{"num_key_value_heads": 5, "vocab_size": 32768, "tie_word_embeddings": true, "init_std_down": 0.0398, "schedule": "wsd"}
Each number is 500 + 40 x the weight over its row's rms, rounded and kept within 0 to 999. Layers, rows and columns count from 0. Numbers have three digits each. The size before them is the row's rms in percent of the matrix's.

# layer 5 MLP up, 1280x320, rms 0.0398, rows 1106-1192, columns 0-79
100:490492502549500454551486442575457435480534485526488529565445499535499408557456514516496440510500423499451462540539528498553477405627516523436508472535504506474485426563540558508420502538470515552484480468482531448564475439450509506499470459
111:455469474529533513537528483497512537583527517532509559546520440598494548520511470527489484423477548498435579494521490506516505543439513474505461461404505548430531491440504552482452479481421475488536546472469516514478468523429491503509479594
095:514434462556459504558518532487496508511493465511534498576504489520502492497473455543517490524505463516489498570474473495426462493490526472520495442449407530516462534446547478484423554573569502502451491570491455428564461549436544483421473474
099:486541550454456449481525471512493553428440563486583490482564500519540547479547549499516447555532507519584512522541514558525484492537463461574458511446561529501447467520499510506501460510449412503472502464457437474506537544534535529515479508
100:487482527521482495535447519500480452520428531486512579519501488459427530509531521492479586499505577511442550512476511480471499559529520468460483512480570416473529494484476536531496482577511491456494506540533544553497467502510468475511496519
102:508577496525455555552547512525488540495451454613469477519508495478570470505412469527479535504503498479555539515585521520551509505558473482428560527545540478461486471522455482527533536500507511424448573545497522534501534477511482537465543494
100:544476467472457592503494490443517551590528457472534499494507530555548510471566476459465539539495540515497450474449471474495582484552472494494492459478471540487453561479558551565524539481540471523499499415516496456534524432543479493483492424
097:511566530509525528463490525533487500488446540496474428465532481494485548469557413472449542455460460525434539509507505494475445483518459569508495485453558472513506474508564567431530456441514478465406498505524473528539574571553542493535466518
100:498410519485460494486575535501519476428582538459538520531489524508470466475472466490464561495500468516526520468461459546538521484458537549575492425554516533464475449497547493536411445453522549515503522451632546561453493442495522579491566527
090:513548462524476545459458485475511494425502462483455484475553509497424550489538469561489471426516479600525488534443523491534526516486525502438546562505497461482502549433539532490549451509439486503501501512516500445526524462480568527494525506
101:470548515439498488529468496463480440560473511521536523486513476451589516527544537539524524510499565509412532414495516462501460524542522556562546378495521565495492500485498451447504568551457485500507465540503513507500498474457473498488533546
087:513485517444475579471480548449475455499484466543510472557465522468509479465481467492499549512542518459553545525474516507478479499458514508438502507528441449482462467509465481563538490542527470608379531601473485451558481533485521543515494462
091:445542540505509452442483536540480562471482400451531577462463517562500536475460430482510535496500528529516499525517479521486530452474502477577476556495565495494561470519472538514502494493492503467542505539454496429586491462485574546552534465
098:473527522498488534508523548519493440425536537453466494447540477519420384585520482500484460514500533457534531469562507514493511499537489525476415495497464482503528462501452554535414533498569552481471499441568554515530482521454492510491415504
091:453463526504577479505474473571498500535437488597476486458535507492458478417538429473519507498463549457377438565570552467504462516513475438481503462518509542453461495435453514534532544468506513512499466574520494494559558557528481555514536508
141:604521544556511461453440447488494487490551582521431519529531532451521494490444474457509551483497545525499557500548550519514422482556535474506528419502576562451496479481509510540540512437435516543520444471581453487474381448466537566501474507
108:471564506557486521473534464563507589451439499421565455485509520527522514505498465542527519472516504566521517446506483566441488574610494447559506482503504484470474469488504509534520484502466490497576458511462466436489489492470551476425397485
092:463513529516522394509518498484519528470527497530514457539391511552501454451520483516520557499536454479512522457581473483513464507514477516522504465474518534504531478526584553517486482448511478451526557525504434457534443501502510481542570499
089:530467501494420531539468456464513528534530482557485518590569438538472475513529446515516461532491512446468480401597451456509495529485465450568550463456479526500553444411474536531459472554502529501485468524467506435473515518510518537521577508
098:479440581449492489415450472508425473487477522447555510512478510525473501525457533468463501446445529494531475469478443481378450451500522520554529425482506494501492530466449521428514517430488543452535498420467413453538506553525506428545460487
098:467489500470492513536518538467451467506528540521457413507552496478492520515543528558505491505450507526465547418570512543485498566484582482588552602473551523436512538509497522476466470504480462435554516513456480467519550466432541506414468522
092:448451499549503400493453451494480458466492423413480556534491451508482457584475562497515514532442519518496503555540490541512445533510479616542518439466486521511483483459511543451430451484493518478488536462525452500525623517526519502458554552
099:493477506555468508580490545477538428484492467516543460509573477508512582456539442451458490464530552514514560511529453537561459467481457559503405507567544489558489456539480504531499474482474523517471558470494554505507489504515469515493494465
112:477547533455441513480491502506439531464559444517498562518489493482543511463415518506504446533527581487503461490508507461451499484504562489517541498499545482540521445524582576517517510478496437425485495472480468472461479544617576454548559557
093:488492473505449497499508548529478467526522490457536570513487485424453542600554516546535579451502497519461573494481502486501508499540447489520524525524494479499485495542436537541502516536423463507508494494447540539528493518471568511523543545
091:573532536548511454480467494520467399529536512556567504529522504464524539443519489454449496457508497503577476527484481530481472458432497541486475470439517390550522443470477464514492500479512548487499470545460547457503514513571531484458523550
090:497556505528488551534470469465520539450499531501539470487461512459480494471505449495473525437494497520486498542551513473468501478536508400460507495617556469505499512440583477473484492517481469518496558570558448537464399516437508486442485551
096:403498539493502472499562567521461547475473469521459587514461498550522531456524478448503516497459424524523546453533486537570432430475496511490469526504551444499546540514489548568452563406575516440461462496526538517512595549412531547446558511
081:494572543537519585491447523521516466442491460539478566467526525454476542464503529478519472592533527501522495467457534502528512482484499495516549474548449473499505490474492475470475563498488432454500599515496455508459470567477530537489491500
101:411548490546523542507469547476498444446432470548399504565467507552472404423546454529503529529547514488520564463509504450529478563517455511510450500577498550471538560457499541537444481539533496447423509474503438515558503487511452493560540492
097:526479487533489503588445467471499494439587517494489476400508493456488542536597454520502547498468523530529516586522470560556548537483491530519482468507520481522467420495521533517436481475479502509532515489566498516568491522423487456466482476
097:516562494500442549511535611427469510517542459537507524598524514497554498532493424449528426453584535494484471451544495546501491547509510528547499456538534550457517447538526398483491513478474497535488472529591501526540477530497460591464453546
095:453455579456524516533464543478485558575506477414444595465546444483536575433531442544441477478557493485487511453563474512394533500481568451516510464548515497499545524542479465459558472531535476449579497449491507471544475565490551507485574501
090:496451536486423463524495519529496519446534479509504569511532474416477487468452551549474465528485481499394525528498433438416468462589472546484610454550484539541567468460574579538523500422486489575520539537517527496542495499447480413443504526
097:556509550479580549497499502538531464565529537444459496425564505476549504466481499481501511457492440481405565541423458482495484517448563536503504440510538490471465546509573479577574485486598472498530515482582513553504476445547492494558506503
129:506496505519504516473467456427511514493493478526405540459531491436518575446501503513467545525461573535527499475453463486486499508443503494442490462563523521470420543496559525564429453484557498450432475515454433508553524492488456410477471448
096:530538500464504447491450559500504532481459470477526513431513477506565476458467461546460528495542478539473379527574509542468542556469570526575446508566588526522513509485524518506479478482558511462487489520435473469485494520498511421438430533
110:514508504518510429546540492530438547495504486607497510505540505451548540524530414488517472508461412513486502446518441543491523427481555598500534481510514466523516493456514485522535474403533492470532418504498575476585490516470433538425489489
105:493440543505466547516383541530460484520604542493496485477510532394523529545572502541471557502513518473505493459479534558554484501433535530528509510466484536573450449466450456513485465535509489455561496528471495487522528482535497572426464561
098:588500506535534461492526534474508511455478405501552586487491581532447455474555489529460462427509550480521470505532472550497486513519529439496527457499420554525462473512550475450495495531446526524484553550468511518559568551439420498479525413
104:532574551417463500490575584461457445486425523454481572545500525475487546449467473497493479456506502525554589495395551505526484475526516446589461551472486471481552440472489504551471485562485475528472489545433534506517472434530491488519498487
090:506575527555494582488516509466585523510530530531558502444537453444580521468533450498521490479505532494488486484477514483439511565529444516583484491420584530532476488522578450542507461466527527513418535474505489529510480497490504528438557560
097:548456517587591542475548507447490455510476510492528482441457503477491581444456511557509477427502462486543460499486471491426562591482491504459530549575440477536594533570574552530444458531481528499473536503537480463554535517492514511445409427
091:517544469520512517544525520534458481526455530454475489532527441490511502443473441537421511458557460436477515467473536586406454459485520458520520463457536537463561518469485535512408566556432418530549507470460546471541492450403508543476519528
089:487468526527504523511448460449458506524513466517468522541508540410536529408469505486497535536480464445483490458481481516558525535462493464525489462506515499557506471470527551520501564475469459418465493492623506507549510478496515479510505489
093:488490462497494531516487493555463487482464483492557484493501562580518509503499437449487449548542532502535510545453528481462467523518481547533461536518499482518518524461537439497494506590539517529564557523497535579540453562395578521500483527
108:481515529543505569532514504497500544421529419501470560484477524427475500498566495484507524481455459513495561495546463532519517506444510504509469480505526507464506488509539487554481440551492479492570483496536503447524499469488467542489519467
092:443490513470492501525517449479504470534461489520474503457574578535531573492589500512520487498429472517544495511523484510509510479480451574473599471525466482509547482540515475514483508528597462543485446522506544409479486510544486451432457509
103:479566533526432474517521495484561479490452486529495500505418499531480443536606561482438523563472441560512558492562452436501509515554555511478520511439516411490498450498502572549505456506485528444527536488526545497549477569507501480506470494
098:539544513511514519493475483516509505433494574443449483465371453501511507541516530500507529488464577538561526468506545480534420508572471442495439555510464552485603472511462482503491444480570523553538581505519578494513542552442472407442518540
091:560447501514500517491520440503459482573537518406465548437580449471482478511509453438490537564518509525529545531463449562404471570465466519605515564507548449483439499457489476459433467452446541505541524532536505489527456503393545489500505440
091:550534629610531439556513464499463485464509497623483528430485519406510462431530487510476489458504519518548562497553465586505507515479501468561517530522599457468531479462549572476464489482500501489487539503494507448508508553459446431459521468
090:471544564496498456517530471482494556582437519561600485463513526462498473484482560536573454492498525534505549474523497448495445555552528518508503516508453494527484470518536454460436576527531528469511512489503518533456461560462465481505561501
101:510503537522498450440505515522491445476515514562472509464557471475544476552424503490524539521554464493415545544469485553486423492450463537549521495538489423429499500511514501539498580452533446476509512517569469522466468459502473529519502514
098:485574454518498454502444508477487503438526465495525461527578427555446536528532503443527529500507496506458511456463541542503520543424472472535523565550525507462509452480462421589504443560508491461445452509481439481520444499464478483486469510
094:437491507505406482522453425549499470520508532454474522496509570467581507431512506525492464515524521466577497430533482467503515443488549573510528468519509491496428468520475515520463475479484440511501549564491492495532469453572519454510565573
095:542490488514536514474511586451451557489479507497504439543463452603491512547495486600601470546514474501518556522482591501495488445467504537515441507485548532536537476512542516479484545512523499451431529547478540490516439537552509471534446443
098:534484513549431445509524537458489425515535503523493467488495525504482431476567533535525543465406518512539489463498473487507504445590482479564467440487478509491496463570428493528526511445498489485483500533464425495500522498561460541555574538
112:477467498424454532470525496551472577488507439553452484488499453528522491513449545526535568510498468469463481475469470521528492549468548488449441533531468456466503460553561517525445496458545449534464488463530491471555528553514548492525519482
101:499492535531497471567463477508469507588519512511511501433503405524479455450539492446544481469525515510536484467481510484416487477548486499499470461432508487497476477459571528524478448480464568556510524490518502496472469464518398457509506513
101:524476515457487505533418506514438496504503480500457446530477496603458482464473516450585512452504596545437526603562477513476527425470509575521525490556498541487504489497482531474457503539495485419501554498414578477513503451486501484453516490
092:495495545487491468530528536503480539510500483438450527516517542476443495444596530440414506523476462511489493605505544532519534547438507500475440520487510502457582494485549521512445487502544466566539576489529645553504447412525466502493432522
090:457493490575417524408486526529498478466458461539536516542506567484504477539459491451454504504515505530515476492514504508517462605557533452541521478525551483532511545499508525513454551500514533579543525508599509427561529438507466491505454530
093:517517547506470467508507456549482518498467569512550496463523449552452453527494593516514426541445555478427539445484492537511509508538474508482455478450488531467460446502426543517492497501508497531522509555486532473516493543471515552511492476
100:588561545532547542469402519513466524439543480527499488424483502579486474547501520430483502500502563518549517493548464497518519533476583542488568512494491527508453465496503481441480558522493467607530428498504463474516496519487529558436488555
098:442468462489448544545479538540479531476461502467488485471484514497478468489500440455507482570524498496483540535472505556495516420465564456506519505466476487515487388507450507557478515553490424531595477504437492451562535459438482497489434496
097:521434506536495574535506482490484501546507469478482533491451480505518530473547563505453545501561643524480455583494436495499469428439502488531505490575485542515550473508489533548530471540565471483519572462486448492519511476494503506444494533
102:479470501497525474482470526452503453524411432424504546537495518559526401527481502459459499458497480530477470517498455475508529431495503497469533526495491547449436537415536492533495555570443454451515483537552517496514531507519392483463512484
105:449536513484467525518534518586546482508487438570492464481587504441410482450459534475537547553531483497485500535544527477428487417518464482408506567506492514467473466516510528465406502534517515481491468460511512503510495588445506485537473507
091:486467453473498508506514527520498479476467489483500487528468504534523508454511515480481498512503537531429479536534440526568459520523513510515558544422524516497573513451543425481534487522502511461506511479513574467521520469498563479529524477
107:512471535455467461447516500497449549522520455544504427465488510554559573541459492451458604516503515494394473468550516544535511479471491511497542541624570545476476459553502543494516477462464515408541508493429527495489549517540514474494575486
096:560484494531508520594507401551532535504514460495551536462439465472525479498528543529520480513510458451475500515413408545440542547518438536525500460474503457510499503489498496509541526443549490505455511515565478494488525487549481543466443500
091:496491527528494472480529417507512435574547524487496534553501451507587484514538513562477526508485510504420508478486447498545445439443483492479499528503460516568503508457525600489472557503526514454472485567522497514457480454463524423540498495
099:427505521528408535500450440534432442483522534507573481523529493563483517572485525537512484499578487488436479485481525454521466473530460478525509580469490480493418464465436563464477568482496528472515569523520496486475504570489508483500456532
097:523477511488460531527447428429476487449475507487448542471519584572598507511465498510455475506583500512549441493475424461485563550458537500517499506445499522516529499488457520475496525456519500514506532535522444457530512471424492550482558522
101:455616454459521491568469494453450462464579481488544506500518525536528469481513391504476474501524513534508498458475455547520483465487553558490510502527498505440485537529489505530480555526515523534451461556559484431491479476469505549485519571
103:484611494538532520498513452449560470551478444514533575459557435476558491481497508465462530572485522542500461534547503552448472587462457489535493420530512520485489440430512474445452467485479467498442438508517436517516513509476531523522532563
095:501556487561491480476544502459477517575461528587447529550527472521522476504518521471491507459601496503518503446445498491507541502536539507438535446516495444483457512544547529545483514534542451541422462507539437485498465498468539494525501470
091:489557526499551587522493463478491483540541527519424510502530588485509528465550516455491488463571520476455589534536525495579467446540523527531536513488511488485505467488503521491478540458509512564385563481487472498474468475616516500526505579
093:473459534406499551567549515497523453443483427450387505464452489555461565416562510497528518431488494489484511538455467508482483460513496465478467569462488569456532440498491539501475474512552493535477510486473515534556516555495425476523510454
096:504549529497504563541498548526457483569502502551478512437539533542503442469481550484512487535552481481512525488562504456459558490458439536531452453520484537526488458507568495439526545532431490592536450473465535501615492513527596423471513508
091:530476516543429501501469472488483506557469462509497525436494497428574505464414451554491537457476573527503480483494490540487430459519494505517480459469494510472463452477492555491484483477594502452528555488508488467492489526464445531478561491
127:502448517552458436524542507498541480555559512511531520406486496381492529474549481521521494494482475533585442467540495524433488502503494471512524482501518498540517474486501517530492534489413534503491484493492565514458502501545468532519525520
105:514433545538469474509523465530484529491473552524473532562432547471506517529439573466492493489564570481451504587487435533469501511438496565475524524441497462466501434510474407521496498501487471546495507513486438440466496517466515533506550496
098:503509517517552451514526457590522532593404582531482492503484455467483496462477457525470519500500539526512457499450494437497417510539466533506554422516464488471492448533535497502500529481527447469512408504505508508494519498486523466531510510
099:515493500483526534479409524441510495482485511517531442520458447448517400486512451533486528446532484490558551547571492525454486535512511465502475485498547475433410531488511476477546551547497550493538562517506488489479419522566496523505461536
082:500465516427413511501482536455554541464495466525472532475560513483509495559480538466544474516476545490522518428537477482545477466571556473486592539470440510482538445420465586542464464540489476450489501493554493471588478469488466432520485524
# layer 5 MLP down (transposed), 1280x320, rms 0.0398, rows 1106-1191, columns 0-79
101:451498458402474509453538546499440470446556470498543503501502545541517478519480491520476532435522478512542490507446438498485504524513431506468474564543450573536439478534502602505534505525472519477481499504554446532428532564470449522514502609
120:506461482504486513477510476569546532570492533512544476490437553491498486456509499505526463447497533430588464476502451430553455526506502469495474484466392470500463469447496540450425601489451494462472534511497494542495490536488465490517519507
100:522546525498501439479528493493506564498527578405456449599469461422424469461471478473424507444554517496521466485451511484460489469537501479540455534474558488492502437583427508429473555466448484493569504457494549481496518526531433484455508426
107:513469555458497442439445463560542505475534528492458494525474533506554520477430473515508537577493467515469476531476471489469452536543542517440484610473533511399486497520442482511439423513551515480514425531469521544541572526481560474526512447
097:488470476544507504559528490476551437516538568435455495491487503502541487513529550425448601493478517468506463560472481445442459432502530516479489581512402562484495490451460475496488473546541513533426477462529499497526490501475498528460475529
103:565558541449480572503542507518494485442477539543500474485526502500538494491502532502450475413529508512544457559432519489639538509439531496466566594515545494445602550541541526500552542502509463575516458482514526478470495464522500490433557499
095:526435468457542593431494503548522521531521506507601484496475518475472523519446491484405513545518535496487515519479579551496476473450546538445518467457460573506520490473521492505497521563592501505474495484534510457489477534471494528515521453
095:506558524551449488532496458457516530506499476545512514491508496420508509523481475490543566501491532428518551469455442491492544505510522544535513442485469510532492525486481469541551466438462572527587473513528409439502506468539448504497571472
107:428459581502497549503446511507479513519486486429447453497522472472518490419428448486470504535486491547541491442401481482504573552456532544501486505427480474481531510526554495547462529492482492444522504474564475543498542521485512546487460485
096:497567500400489494539504534494488500581495519530524475501506544512523435515456466468484591477538468527480462491525531515460529423528524523572494531437452516557544524468429508495463450441454493460486458539490588525478489491475447541540492451
099:482499566455511478468534504465444488496477470472525522525516497528463613547485491476552493522470508467459499535525550522509484542485469498572488556532505525408469483432508555542498503503457562526497552475545478605525478481524413482556506404
089:514565455511537468528569497497492489449485501518521565497534454563476431505580441445563496438538505534458532462447495496523559494492496506534484475494519472508549575488516521442512434416471488447532483439514511513462526438545498461487511524
101:508526487498513436583461458516465476521511505504510530527448478455464445499619517465547567505500463535435523576589454462471513496540512490465527512531524501543427527454514461530469551504526572481483530474507504537502490486518549517505490480
100:522444492499571514496485561541528506478535514485473423546486500523485519487516531536492499526457529577518416418526532560457519441500546512462486513465495521493480478451511481393556491522423478579519536573518462510455506528544535536453563584
095:500486494523449480500469526489474518529534458498465478479462480573554494498466511457470480542514456528524488396489411558513499459490473501557485473486468457497425468463452442530486493540570496549537546543419455614387510531517536517529467473
129:546432494511473424512501526469456539444549489535472515542486534544475487501464518432530563475524531498495543526448560512508488460514521451542566517471518494444467502435522528490475507474455477501495490475547484570442476494403471500525487430
104:471444440495469524494457498488436491578522446576496541538525568476515465531535438467471541541573419512447470428512524429444549501479550520521523581501527530455485502522534438398554495459537564519491473441509464479549421498510468468511474539
095:484574520481521408471473488501481512474434478456447481435459507477501519454540427497538543499523592528508490523487570454550480440490495450526476449477478535509441529534502442470499551487504536447448517504495522519451450550521526518542530494
089:441495441558560492532472583515495501511497499505456501502461484527531564464528527506454471468530495551522543579578561494606447439486607532452502491465489531457449534507536428540555486504487541449522510477431484530550422499430519474433457547
096:528529496529517453469445544562521460489566462554467501472459414471532511468537541561464553505574508544465448527395543496522477486481574468443479437530558528463513422535532499519530507581447531509509554556522513559521503576502492412517478604
097:557488416476498496479514510491533532537540471532543548488556500506466537537472454487516458447542486548561498494515516590447527467538451567513435461459535530541515540611492453482426458498478464503487532493539501457490524497556465487512508487
095:479496479424545576525413478422515508568594484412497437489542456519468506496532510421502540483530570447517485623455514493462504435462491538543538506489512490477572500537498486501554488457465516548515484518500480540493512466534521445569505515
100:553482467526496511523474524491592487498502547467536532491520527516509513480472501478557512511529560534482483557397569430465505489483509488520519515493503450424519575441534508457479487527515487520605465574546479477546471532457507593517480474
110:405474500527424473471529537518581506524441483459410489542529521493502514381495531481493491469448547495519565511506531520507559526496494504511471531476473574510467529585541447462471444462463486478506534473468527515497545499523519519551513430
094:519501565485592547448574573508562481425487452471498494495477481525520446487525519567526472499500489549497461442528510476438459464533453501423532527509543499433489483515492520473413492460528459552506534491478585494504478482522496500498541509
100:412586503506520504475482505536468597477474492490467515559499529547441453588429469478502488431462465506421499444586437489475531492533541450570542496565495529483525571531537512500464517465533497515461544522552486573492465451490518567532516476
092:529527446549503500507460569471536510534523433547507581435483550460499490456491477519510465526524507470575475553461435524460549501528522531558495500449475510458562523503487512425479515464508526415491521447493567487539523514543512435527512397
097:461510499471402488464557472418505548584507551533498438526479508572429451477426489443527549516446500545477524535527550525483534487436461447486462527480568499521550458504510478485531501492465495462425466482530538459475548504516406473470481496
093:491468505454518461459505486456512514492517486453515491474512526464475420512518522522477476383493432561497496512577464480475478516509535603565478500482532510537541460467443474501522521530481502505496490509545534534488531488456490501524503498
098:553557512487559557452512553491500473443484513551523515528521587524496532503505513539512468573543443472519473462465497510487490505513532521477493455528435473522485476484432474493580584485506476538489408505447505518537460529555540547436471556
098:571560435495525481515441516504575479437454444511537506545547507489508471508490611524522480486588474513472484448529499469470484527526531563447501477526416517449547575553537407544502473556497476556447445530465554504517480485450452484557505568
090:442425509472521502482419485523512497475474509489494536516523550487466494432500495504457543591522508446507475518606579514505486473512518506543514551423492478491437473454489527475463541498508563500475551529474524545483498565443485503468442518
093:497558519449494530480447514525520522531455510541481461561446535528477487551441531485512451486515565555534499567475474475555449535520475494504554487555505441455523420483550510512484518521485495542452508514475470529479563545495561401605534495
096:528496526544514558476511518581488565496523468481531505486502527517488501444484495507481562460520558489483518509457526523506521495521476556489504531490547479446435595471438397455533562491471518511485525438477523525523483524564546491504481447
091:522539490474520518552517473584455515433515536498552509486534618411480501566548543516471534471479494473453527447458446429511482488474489504485529500491443461510503478449475553470541515496464428495506521527413478541530549519451488543563522498
119:446492449497502561503385551553543504476505471520463466499496464481427641482551475534471468432468478480514449450484496490432513508455511473438490406575477616461461492481542515525425412535549507469489471486563503535454523459567513520523465489
098:530495440459537492488487513512508461528471526454510523446438503395520566492513440517569489512512505510465548526462562525495445542505541455502506512525481449503480516478489446530487479489511512515558554481463535548493548467526523460538452504
119:528502474541568464475544449445428495556508499604526462506490416536528498515477552522492467503448515561436487530553512473515568550507523506496462450502519434463481458494519512484520473431480496509528600498559483461562572507468505548464524547
105:509479530478477480570511559462530497523588499516439443489532455449447529490569499575491571469503498542493533533585530538476523553495446526481505427511452523497617483463488493499524475526497562458486512512527485470562509523490535435513500402
103:513530408453547529517534519492512533487558449471474512539529421513488453503431534470493482532538406491485594402492481453479516520523452545506483492539556505427567499546520508493540432467415519490468567555490538492506525565580509537540479490
100:585447493500532521459512569419503501482439503498500510489504478479495468529580445600533509494474504586465466498496509500481484448536521473460463567607494441548498450470440503537529489526522485465507520563512541493475451514536467590507426529
097:515514499501509548477490504436494488410534464436472490526464455433448481503478563509475500443422531492437475494512521498593525474486507495449489471525532462531467543426451482517498461483483510447515451511445534449520509538570505448559517436
090:478476529564502498489482498513464505476485482445485550508454488474441487529527495476448519514515483541511501525552434498534461447525479549572454464466469558467464470484478535525558430568561490567472493512522494480493446468512523529540498552
092:503510471525546548535574459398496428533478527544507501560445458510508484519482516502489482500532484430482449497502457485500561498510479575518459582507467556512507484477474549519443584439510556487549518514478445515502545500533437452522433501
091:598476519472471467501503473475531476435506540445546556452497491481509477572523535489458526498507565478567538434590524497441499436547513453544489532612518513532526517529428486489528537462521494523497504446525521548521536496480510463588580495
091:494542507478577371514487510499493519510492474455458552463412512462564502555495483509539557521535511462492441553520521499534481449502536517524504530504473479471510552464569496510493575538453500554455441464447550415433547492505453468527503445
091:461508513498469533513466506435538499559441519501583530410440478571504465513496479572446517505500535498509529496473518557453513502479553445441487533541512554578558483462485450536555456512558521501434499476502493563475577479526559505511538460
100:589499514527510471515481558558512510502532467566560489441530443442496480509488535518503457459529456489466491462526524521545501552446429451495484493427577528520364524495490418434532534457479535546443509474460480458534488549450511585542519458
100:501492506466503534508481471480451438441541568459478547497524473454545540556448494532434483502450564520453475520586559475580541472444541496532473472518539508445472514542440499568521507441485479513452555531559492453418488438521468509521514488
096:480607464507444520461517493468526452469498525526455508540521543523493499538436519515433524532543536489507503479516532470508550537496542443487472507522510540552480471534605487503556501450489469452523501445474498513465497509370539476510507512
093:471490479472418546450461509523500502489489560551507465561396484548417520474476468508517431492462561448530496507628501524571476532509542454544493477560410470460498489482523512491549459488537416501470449537537508545508479494542507482477545563
095:480511453505442544496471496481500505507498507464505458502513505539471481489497534501480572546473519492403481502436565474457530534531495484546539485570511574585514523532405472530484555490484511487478497588519478485483508443542459476501449476
091:481498476537561521483468539592472447529559478522488513527565480539463459497555480513440513486467522499546463507461451468505564469520546497512501467498476565428423519537507490549469473466496460473487476558492561553488497500518508531472525518
099:554487515502478542537523483465498507477476512516576501581471533557516461478461495538576495530420544506548440505523536466521458481520466494521478548505565488484538500519503539512517460536455489499447527441501443479380447500486498485495447482
100:500460447522549515458486560494538508501475502457457465461463510527493434507552530510468492527546503452527529528517531506487519543527527559515525551522485478570523440558506439500483513553526583533500453548529499487571505562439560553482513494
094:468562516478608571445477487462548494495450542466536593448506502497548477532392528505463510484492484501474545546501490489559403517503486521523537509506513544478503465492534479468467541442500504475470483552496586486451459541440479541551489513
095:504408456539497560438526560498517523488466447491511464390413500525505567509461517501464436510541478521525531513579532491528465566520523478552484576511507480498552519490450524460531501512517499463511518489444526465566490449488495502558481435
094:419533478466558525471495524545479509403529474487507557542490449562487519484564443560476590493524534510493512471536507500466434495514569465508484451462588463484511489540535515478442487480558530472491491532545517525561549538495578581570444442
101:515448558496475473486524516483520554530468486535500416497499517489534442434582513480608550464577502433516482479452516481511570516510497515546482473459512523484453549496502587485510482446431506549428485503486521481461495491505496487516503546
099:479451545501467536504462516433478516445419576512520491489512558427571487521516495466515457507477513571464447457501494473501406539554519519557586546480545501476461499474450421487520577460477493557516509506478575520510488421468508466495549503
106:513469478508515549512447467514516489371468531507430508538542499474428568583569540608524481501566479487525507475505464535490532489462525471520582500492560548478440497501589502476499503502502466575458476468490509434559605482542503469511483497
106:516576446458493546461560494517472520514517441536535491476599533524494534369542529524535485546523519454506449428510498529479579520460503483468530561480503490489488507491472548482467506507523485508491551589433490506500434462455484556479539479
092:543502481468448551546563420430495490559478519457456513524471549509512458448479487500524490475575551508446433479517509537444504520509518484474509543441415517480533527414470525486488515481410478503506499419496482521460529546480490557445498420
089:544538469502560468451459561529572400515510538478505546482549387498527507463431449494505440455504512470477504501478488578444520493493521495557496584522523445495542504556567539525540499490518456450503477482534476490489525480486479454499549522
102:470434455531488488496521526518514423446539506480503417460464573542489515446490515494513453408519539526491546522496513536499470466458492456546472526456536478470383517486411511559585467516493485477533540465507507464487473478560479494511516548
105:534533455535546502516444508477563454431500440505514470494455448485521529510394508540492512524481456508572487529456540498456514469605491505519544391460488559495497517524529524536475592549545484472449543504531474431455546503475501559379512485
098:528559531503466475565543454530537564475491505466525580476463479503457513527463461475511530466553456480433549531485534521502560514473503536500588563476493484495428520432525484488435488517487483476502496452549565446509513516494478458571478540
099:452525513450465571541508495491516497453559512570421454498458535477534533483521506543454550566509515513502450489512548490564526525516514591526452525544495473484527478592571572488445473478497511555487531502500485537473506475431576539543465560
106:518481580499472409558489460466519516464516481522553471496529543451482459450474504531511514506476537456592522534480518467470428512460490463494484578530539513508556454510555465502456476522559386456432483428599523506522548551496523470516481471
098:561497553527473414455531468463475473520543543464568459480425463501496469503477515463545417548530513516498484521620503487550508504498507557477533546550484524456524541533491506498490466509507554473472525513523423437475521506566478500547457501
112:540420528506527461459569553503510497557574575512484542482454558478455481472494453493525489461469410499457506449448499593586417473558514457542520556519488485507465476425488476465483468483479524491552503540427548429524450487460551441466512489
095:532459522459546412425461501469475535557515472481457486463547573488529482495476513536422462512546542476448424538518503438457500475521557513489473566546479525499544538431536496493504504525432533468556512520419466467489501530511462450432589452
095:470523487554558506540537500515475426552575478475546540526492580481473525458468559461600441469546462543438492483424487520467546428578482499546455466529537458520460427504556506458518522523534508466495519551467497503528550413471578480513427470
100:479467503472570402540538556535510482441510466472474561482525498467494496515463525502499463513468479482633538517537501513540490443480486517482447408568507524503526510484491507415496455518507512553528498473546583550513475481471456548502441470
099:571473480460441474513498488530521475510513442510497436453511442507445541454490417500532573457456443582432516436425512508484421558578423538510558607537505474493509497534558426457538566543505470482515517506533498502505473467474539473494541528
102:501476496519447467519623479454545505507475545449477519488500443499538525408500496431551502495476497513493455527591537516459464522481494464553466523496416484532456528484513549504450525531438511511522529515463567489486544462567423563416501452
101:442502509507489514517527486534532567497508515533529512513425572459484425478414534484408573474585476519444489564523483497469528518527493531502541501467542481534537599481449531546527587406563554429552480545584493460520538522545464479506501464
107:505524472472433525448470457520495533534563536450487412524470512508447504537486568511496444428448484578438521493527440489496508553521536493455501455441475441531491495570546509502518434472443517560505480503519498444477535486550438504471474468
096:520497450461501530551508551463544516503471471454512519443485474447503480471509506487555494461473485514471543488490456512457482512475614536463459491454486455475484456450471495526381527473540487512505508474486511478541477527415495466547479449
094:547514484535501515489507515474479503475473506526515434488519530516508463394543479479461492516496486508457559484522518486556480545515504565515495466523554533482551509481490429516555608475502513506508496502521503503494452520512443500455558542
101:456491485486469529466444435513462450479503506486498458518426474482491541547454541496553483578508473474463543553451568544465527482491397495493499449565437473556575521523437484537506527524488561461487504484540580533469496422361422426571555491
094:525555458480571531515479503482541482462500563591518491450486440549572568534604534487526485551413458579519474556541505500489601494524495534533510560547459532514493500547505530520535551551533487524475527515488482468513489525477562528446491554
107:519563464544539472518502506474559505492518432500467506451545498461445522480526452548453502517475469520625484540472478523388568498511525504538485464497504564535533474505508553483508491481499552544510497558548490472501465475491459558443459526
102:460552559527468466520502516580504498458530458517473507529458430523509528467451524516464492504500524501502461490473471530484465557473549504445418488548518555489469436495505525482525519476501499577482455432450498455484452499454508517485490594
092:526471441493427514583563459553532520547469408518466506558555525500528443497516568505464470557525509563526542467419515526512511478495490471426449484463487444472510490431550476547512554479568544496515588513472495502538486456455521449522543449
097:560393461529522516518570522534429463477475554464392593474549504523451522527498451516511485441550505535532506507447449451451555459413479439493498596565448489509546567547474476482451478493525446435483505488502535550541525455473538562442559468